config = dict(
    d_model=384,
    head_dim=64,
    d_mlp=1024,
    rope_fraction=1.0,
    qk_norm=False,
    attn_scale=0.125,
    extras=['hashed n-gram embeddings', 'an embedding shortcut', 'learned residual scales', 'capped logits'],
    init='normal',
    init_std_o=0.00356,
    init_std_up=0.0252,
    decay_shape='linear',
    steps=8960,
)
Each number is 128 + 32 x the weight over its row's rms, rounded and kept within 0 to 255. Layers, rows and columns count from 0. The size above them is the row's rms in percent of the matrix's.

# layer 4 MLP up, 1024x384, rms 0.0761, rows 379-384, columns 192-383
size [103  99  96  95  97  95]
[[124 152 139 230 176 113 173 144 129 108 180 182  85  94 142 115 123 143 110 136 104 118 144 139 183 125 128  60 129  86  80 135 143  92 179 146  82 205 177 137 108 140 118 119 110 144 146  78  82 121 101 171 150 109 142 129 170 111 111 133 138 109 137  92 117 110  68 136 169  71 149 128 150  91 133 150  60  98  40 117 144 132 124 123 109 131 105 132 156 186 166  92 127 157 146 113 176 128 161 129 129 118 163 204 143 120 144  68 101 147 132 160 130 158  82 115 147 121 134 113 140 141 125 104  66  46 191 117 126 134 127 105 100 104 104 118 109 107 128  86 118  79  67  93 152  55 122  93 139 194  92  93 106  71 167  97 148 135 137 111  98 223 112  86  91 113 111 144 138 159 155 108 143 123 137 162 147 108 129 135 123 128 127 126 141  88 140 119 136 190  76 203]
 [ 91 179  64 106 150 128  96 134 132 162 166 148  89 113 125 107  72 102 110 152  75  73 175 114  83 116 133 146 196  94 112 158 157 195 150 144 129 139 174  79 151 134  62 134  66 122 118 165 138 103 139 138  82 180 156 141 136 107 159 158 111 158 183 148 138 165 108 129 138 100 130 165 122 111 183 150 114 130 143 192 140 131 166 101 141 113  74  94 138 129 121 154 118 117  80 162 125 126 102 165 173 118 181 151  93 172 132 175 166 148 121 153 127 166 185 139  99 122 120  76 103 185 126 150 116  79 203 162 125 208  87 108  84 220 143 105 152 126 145 152 138 129 123 124 174 127 165  96 124 140  73 116 136 152 135 158 156 155 152 158 107 110 119 145 140 127 154 112 135 129 135 111 145 131 119 169 149 101 161  80  92  92 128 129  84 131  98  98 136 162  91  99]
 [136 136  96 127 142 166 178 181 141 169 159 158 147 110 108  67 137 123 147 101 112 141 197  88 120 138 164 108 170 103 107 117 167 115  85 139 121 108 156 138 118 100 102 110  96 108 135 108 100 114 118 113 119 226 141 124 106 149  76 159  84 117  88 104 138 126 121 138 103 134 140  99 194 178 135 118  90  97  43 112 206 148 169  93 185 113 116 116 118 120  95 144 187  98 168 121 117 137 144 168  81 104 179 141 100  93 172 157 132 102  92 123 138 137 120 121  93 159 157  90 167 145 166 178  83 176 103 175 136 118  61 143 121 148 115 100 133 180 180 113 196  69 116 115 112 103 111 118 129 115 125 115 121 148 141 147 178 133 103 118 144 116 155 154 132 134 132  91 124 111  96 168  73 141 102 146 129  94 150  70 112 106  90 116 160 201 158 121 167 104  51  79]
 [118 154 201 196  99  85 130 127 160 153  58 100 128 150 170 105 136 117 107  70 134 154 126 137 129 183 121 108 168 148  96 141 106 110 123  78 128 183 152  82 151  79 151 188  88 111  47 124 106 147  80 121 186 209 113 130  93 141 113 176  94 135 105 100 136 159 137  58 142 134 132 103 115 103 165 130 118 141 101 165 158 111 157 136 124 162  70 123 146 129 133 159 134 121  95 128 150 109 138  94  87 131 115 121 168 157 166 142 142  98 149  96 160  78 127 152 142 149  87 134 159 100 143 121 107 122 135 100 148  93 145 116 144 166 110 161 137 132 205  72 138 141 127 139 180 141 121 159  86  34 125 133 136  99 141 143 129 108 133 103  81  83 113 127 158 168  99  72 131 129 191  95 143  89 168  61  95  38 233 110 133  65 114 147 101 109 159 116 170 136 119  90]
 [133 153 137 133 226 118 191 118 196 155 153 150 140 131 107  95  89 119 137 149 128  76 153 173 149 164 104 130 113 118  76 149 140 129  68 117 130 103 114  87 141  86 101 148 159 165 140 152  94  81 135 140 109 108 142 165 170 170 110 110 137  60 143 155 122  96 142 111 123 106 125 147 203  83 177  95 119 148 164 156 108 158 104 114 134  94  83 136 116  91 137  96 118 124 146 137 117 123 176  72 136 131  81 194 113 180 141  83 146 109 192  96  73 138  80 159 109 115  88 131 126 127 157 150  52 150 152 131 114 106 142 109 187  82 102 148  78 131  84 113  90 111  55 141 171  92 118 108 115 113  68 121  97  83  97 187 125 136 100 102 158 170 158 124 154 140 174 120  61 180 106 151 105 109  92 124  88 120 182 122 173 138  92 161 117 125 113 129 101 135  82 134]
 [ 68  79 122 164 149 112 137 116 101  57 138 162  95 174  98 105 164 159  71  83 140 126 130 105 101 116 190 116 163 140  64 131 172 123 171 165 174  75 163 122 197  76  88 127 119  86 113 205 173 126 144 106 164 144 126 140 182 149 140 163 129 151 148  64 156  90 165 119 145 141 144 161  77 108 105 135 137 122 144 171 158 127 126 152 146  89  78 165 101 138 126 124  82 158 128  86 113 161 183  40 141 140  97 194 126 157 148 143 171 149 137 115 122 120 126  94  87 126  99 128 151 128  83 170 116 141 145 156 112 130 131 145 143 172 162 197 131  89 159 101 150 132 106  98 129 162 112 159 172 150  98 120 134 114 141  73 161  92 141 126 147 154 148 158 136 105 137 112 121 168 117 157 102  95 105 128  86  95 133 131 131 179 137  86 123  96 180 167 144 102 176 209]]
# layer 4 MLP down (transposed), 1024x384, rms 0.0745, rows 379-384, columns 192-383
size [ 98 102  95  96  97  95]
[[114 103  95 109  88 145 106 115  91 151 147 109 128 121 130 145 168  99 123 113 124 134 117  97  47 162  92 124  61 107 171  75 162 158 102 130 159 107 106 160 112  69 181 154 194  83 156  97 170 139 143  87 120 173 121 172 116 144  70 108 155 128 117 141 147 189 105 128 180 135 171  96  96 114 121 147 187 110 133 131 155  92 174 114 129 119 158 113  90 127  93 161 128 135 126  68 148 140 145 152 165 159 109 141 162 146  77 165 156 160 119 158 158  93 178 125 117 153 152 136 127 144 158 164 138 156 111 106 132 111 113 135 137 121 142  96 150 136 115 138 179 185 156 179 160 135 103 163  85 148 171 160 130 118 149 172 108 193 102 106 100 132 135 161 134 145 121 129 101 122 133 140  71  63 153 138 121 151 114 171 120 156 103 145  20 168 147 119 144 123 176  75]
 [128  71 115 106 140 182  84  76 135 139  44 143  54 142 116  53  94 130 156  74 120 119  40 145 164 124 115 112 120 110 134 176 116 138 141 154 126 147 138 147 102 141 150 130 156 160 126 174 188 110 161 163 127 112 127 128 183 138 181 154 113 160 163 145 123 149 176 148  97  92 141  93 136 115 155  91 102 113 140 133 129 116 105 147 157 154 113 177 108 151 126 115 133  93 114 121 170 206 103 168 130 116 150 147  60 201 143  77 121 163 104 148  68 129 127 135 139 176 148 155 171 113  92 120 162 109 111 102 138  79  80  96 142  93 104 165 148  77 185 241 161 110  84 131 103 105 137 167 116 139  96 187  76 185 105 136 127  72  93 136 118 149  70 121 131 120 109 153 105 120 103 102 109 128 109 122 155 140 174 114  84  80  92 111 227 109 125  78 128  75  88 174]
 [102 114 155 113 191 144 197 109 152  90  99 119 170 135 127  94 101 116  89 126 131 163 133 115  82 111  83 111 110 169 115 112 150 116 161 142 159  82 135  82 159 135  88 118 147 150 174 134 167  59 137 140 154 103 155 115  67 107  93 135 170 133 129 139 106 102  93 162  91 151  74  99 119 147 125 140 134  79 125 147 122 119 108 117 161  67 116 196 123 149 130  70 134 212 207 195 195 145 130 200  85  80 187  97 187  95 134 106 156  95 169 180 108 125 102 123 137 119 131 151  93 104 166 127 117  69  96 107 172 157 104 137 236 138 115 109 136 127 148  99 144  61 165 153 126 124  92 162 140 167 142 136  55 145 126 178 187 140 110 127 192 152 134 120  97 133 143 149 149 175  55 125 208 111  85 140 111 136 149 160 100  90  78 105 202 145 130  91 178 133  93 120]
 [172 109 170 161 122  99 117 118  94 143 161 178  82  86 138 142 114 134 142 178 115 113 112 106 132 115 113 137 108  90 122  93 123 139 114 156 170 167 123 164 123 116 112 146 114 103 109 128 114 154 172  89  92 103 150 125 186 118  49  69 100 166 167  99 168 121  76 167 190 163 100 161 113 141 103  95 168 166  84  73 149 147 139 101 204 168 179 114 162 130 114 115 158 121 129  93 104 152 104 174 121 125  99 122  79 155 155 122 168 152 126 157 131 118 132  74 192 134 136 113 143  61 112 110 140 117 123 153  96 121 114 120 133 142 144 130 126 106 109  95 181 165  71  83 130 142 116  88 148 134  76 131 172 123 144  93 179 178  98 124 117 102 100 131 173 121 121 120 135  84 138 182 138 120  97 174 119 118 163 164 166 190 173 147  94 149 116 119 104 139 116  71]
 [116 133 125 105  79 183 121  90 152 102 165 144 131 114  88 147 142  55  87 110 116 137 145  82 174 126  84 146  71  79 110 111 151  96 134  84 140 115 178 155 162 149 144 149 126 133  79 111 139 148 136 102 148 147 172 137  84 140 127 113 122  94 143 133 158 184 150 115 145 134  92 150 116  90  89  81 111 113 113 127 133 112  96 148  93  91 218 119 127 109 103 107 121 138 142 120 149 154 107 163 102 148  93 105  85 159 151 198 137 119  90 118 136 167 141 138 158 185 133 125 153 129  91 142 172 106 141  68 119 117  96  81 148 116  96  96 112 118 142 126 139 139 146  90 153 104 134 138 123 133 124 207 130 140 129 123 174 138  78 139 122 144 108  59 141 155 123 139  81 127  69 171  63 159 151 119 139 181  82 116 142 155 138 186 255 107 166  70 155 134 130 119]
 [ 73 161 156 170 116 126 159  91 151  79 150 159  88 139 104 163 159  97 163 132 153 131  95 177 139 134  65  60 143 176 145 122 127 155  67  70 149  99 179 151 106 168 154 126 125 134 126 161  76  87 178 125 103 147 117 102  93 115 140 143 152 161 155  92 108 113 111  94  64  80 140  81 130 107 125 107 102 162 104 127 192 144 101 117  42  96 122 139  98 163 191  72 114 131 136 172  80 123  94 209  69 113 130 122 140  84  86  55  76 148 105  89 105 170 125 131  60  90 150 119 128 146  72 101 110 115  94 191 124  68 126  91 153 192 110  83 128 117 171 127  92 147 130 101 139 155 134 180 140 101 156  78 146 198  93  71 112 151 145 135 120 138 147 102 108 161  84 153 189 116 106 153 114 151 138 114 129 133  91 126 116 147 141 153 118 123 149 102 127 139 170 191]]
# layer 4 MLP gate, 1024x384, rms 0.0758, rows 380-384, columns 192-383
size [100  94  98  99  97]
[[123 183  64 123 120 128  75 139  89 110 164  77  97 114 138 144 139 145 122 173 189 157 123 148  71 119 104 144 144 120  86  66 182 106  95  94 116  83 134 117 188 117 132 135 145 151 130 147 163 158 122 126 160 158 181  77  71 105  95 204 143 120 122 139 111 138 139 125  85  85 109 157 153 161  89 107 121 114 145 133 148 111 134 166  96 117 114 117 109  98 139 110  98 131  83 121 105  83 168  98 122 144 137 146 137  81 139 162  86 193 154 138 169 165 141 119  76 112 148 100 106 113 137 122  95  93 159 163 136 239  73 104 125 176 117 112 143 147 111 125 130 160 125  94 127  96 112  81 163 187 135 131 167  41 230 158 145 119 160 188 110 126 108 102 174  80 114 125 180 146  85  91 134 110 122 145 139 112  74 111 107  80 145 125 101 110  80 149 134 145 114 116]
 [162 165 111 144 159  88 148  81 163 105 137 162 152  88 155 164 106  71 102 107 137 157 156 106 152 100  54 106 183 139 129 149 166 128 105  94 156 124 181 106 145 114 150 149 117 134 133 146 104 161 160 138 111 104  95  97 122 101 123 145 118 112 197 178 112 154 141 100 105 134 136  98 134 152  82 151 148 131 112 156 210 114 201 129 114 159 142 127 147 125 178 188 161 130  77 123 145 109 138 126 158 162 175 202 159 182  97 112 166 156 105 110  69 161 118  89 109 190 133 152 177  88 114 187 125 158 103 120 104 227 105 106 136 128 122 185  84 113 117  98 157 113  68 109 153 134 136  76 157 104 218 149 143  81 128  86  94 161  99 128 129 144  96 159 172 126 169 158  73 101 137 132  81 132 133 115  65 141 105 132 114 101 152 113 119 180 121 122 166 126  95  99]
 [177 149 123 117 155  78  98  78 162 110 140 163 115 108 134 103 151  97 174 143 177 116 102 112 153 120 112 124 135 145 149  91 133  86 119 136 196 129 160 131  79  66 102 153 154 136 139 109 144 126 156 110 128  94 152 126 143 113 140 109 154 115 135  97 125 132  65 183 134 167 104 128 124 145  83 120 157 182 145  73 141 158 190  99 141  81  94 135 190 140 123 155 122 180 163  83  88 144  80 114 104 127 142 170 144 201 157  77 122 156 201 126 160 127 111  77 160 129  96  64 109 101  94 127 108 103 120 133  99 108 155  80 122 148 122 158 135 159  84 146 101 163 108  63 117 154 120  89 110 186 103  80 120  94 128  98 160 175 177  83 115 100 123 130 153 119  76 177 120 102 129 165  75  70 109 146 124  87  98 185 115 137  84 144 138 161 128  82 133 140 143 141]
 [106 105  80 117 156 149 205 126 183 144 131  96 145  98 151  67 167 118 150 166 156 219 114 123 141 129 105  83 165 181 158 120  84 143 137 119 111  79  81  89 159 143 138 169 138  91 159 156  88 104 125 186 124 135 137 112 136 170 133 107 116 117 116 139  94 108 104 100 205 104 126 145 148 148  85 145 135 170 140 115 145 123 167 113  78  91  93 141 118  56 141 144  98 125 154 114 110 135 193 120 144 161 126 126 104 128 164 100 122  94 148 136 117 148 106 115 112 173 124 120 142 123 217 124 118 192 165  88 116 124  94 132 110 128 164 177 130 167 139 128 178 198 147 142 104 158  86 172 137 112 157 109 113 132  92 154  95 144 129 119 115  93 134 197 115  94 126  74 160 118 156 117 131  91  87 120 137 135 156  57 159 103  65 171 152 214 139 103 123 123 103 153]
 [187 168 170 115 135 116 111 112  92 129  39  84  39 158 110  99 148 133  79 113 148 178 106 127  74 121 163 142 126  72 132  92 154 147 140  86 127 144 136  70 147 157 164 132 111 105 111 101 188 108 106 150 108 178 112 121 152 151 137  83 174 131 128 174 141 123 140 183 122 164 114 111 113  61 142 120  99 108 136 121 185 130 156 132 163  99 187 135 183 121 138 133 126 127 133  84 160  83 183 100  83 167  93 124 123 133 163 116 115 152 153 109 161 165 100 115 200 135 129 162 183  77 123 159  92 175 156 152 115  90 152 144 114 110 122  84 164 139 162 110 123 200 126 143 132 106 132 106 152 181 132  79 120 187 117 145 127 169  97 121  80 104 153 132 111 106 130 111 160 172 151 193 113 140 106 108  32 186 123 157 133 199 120 109  88 154  82 151 180 135 126 169]]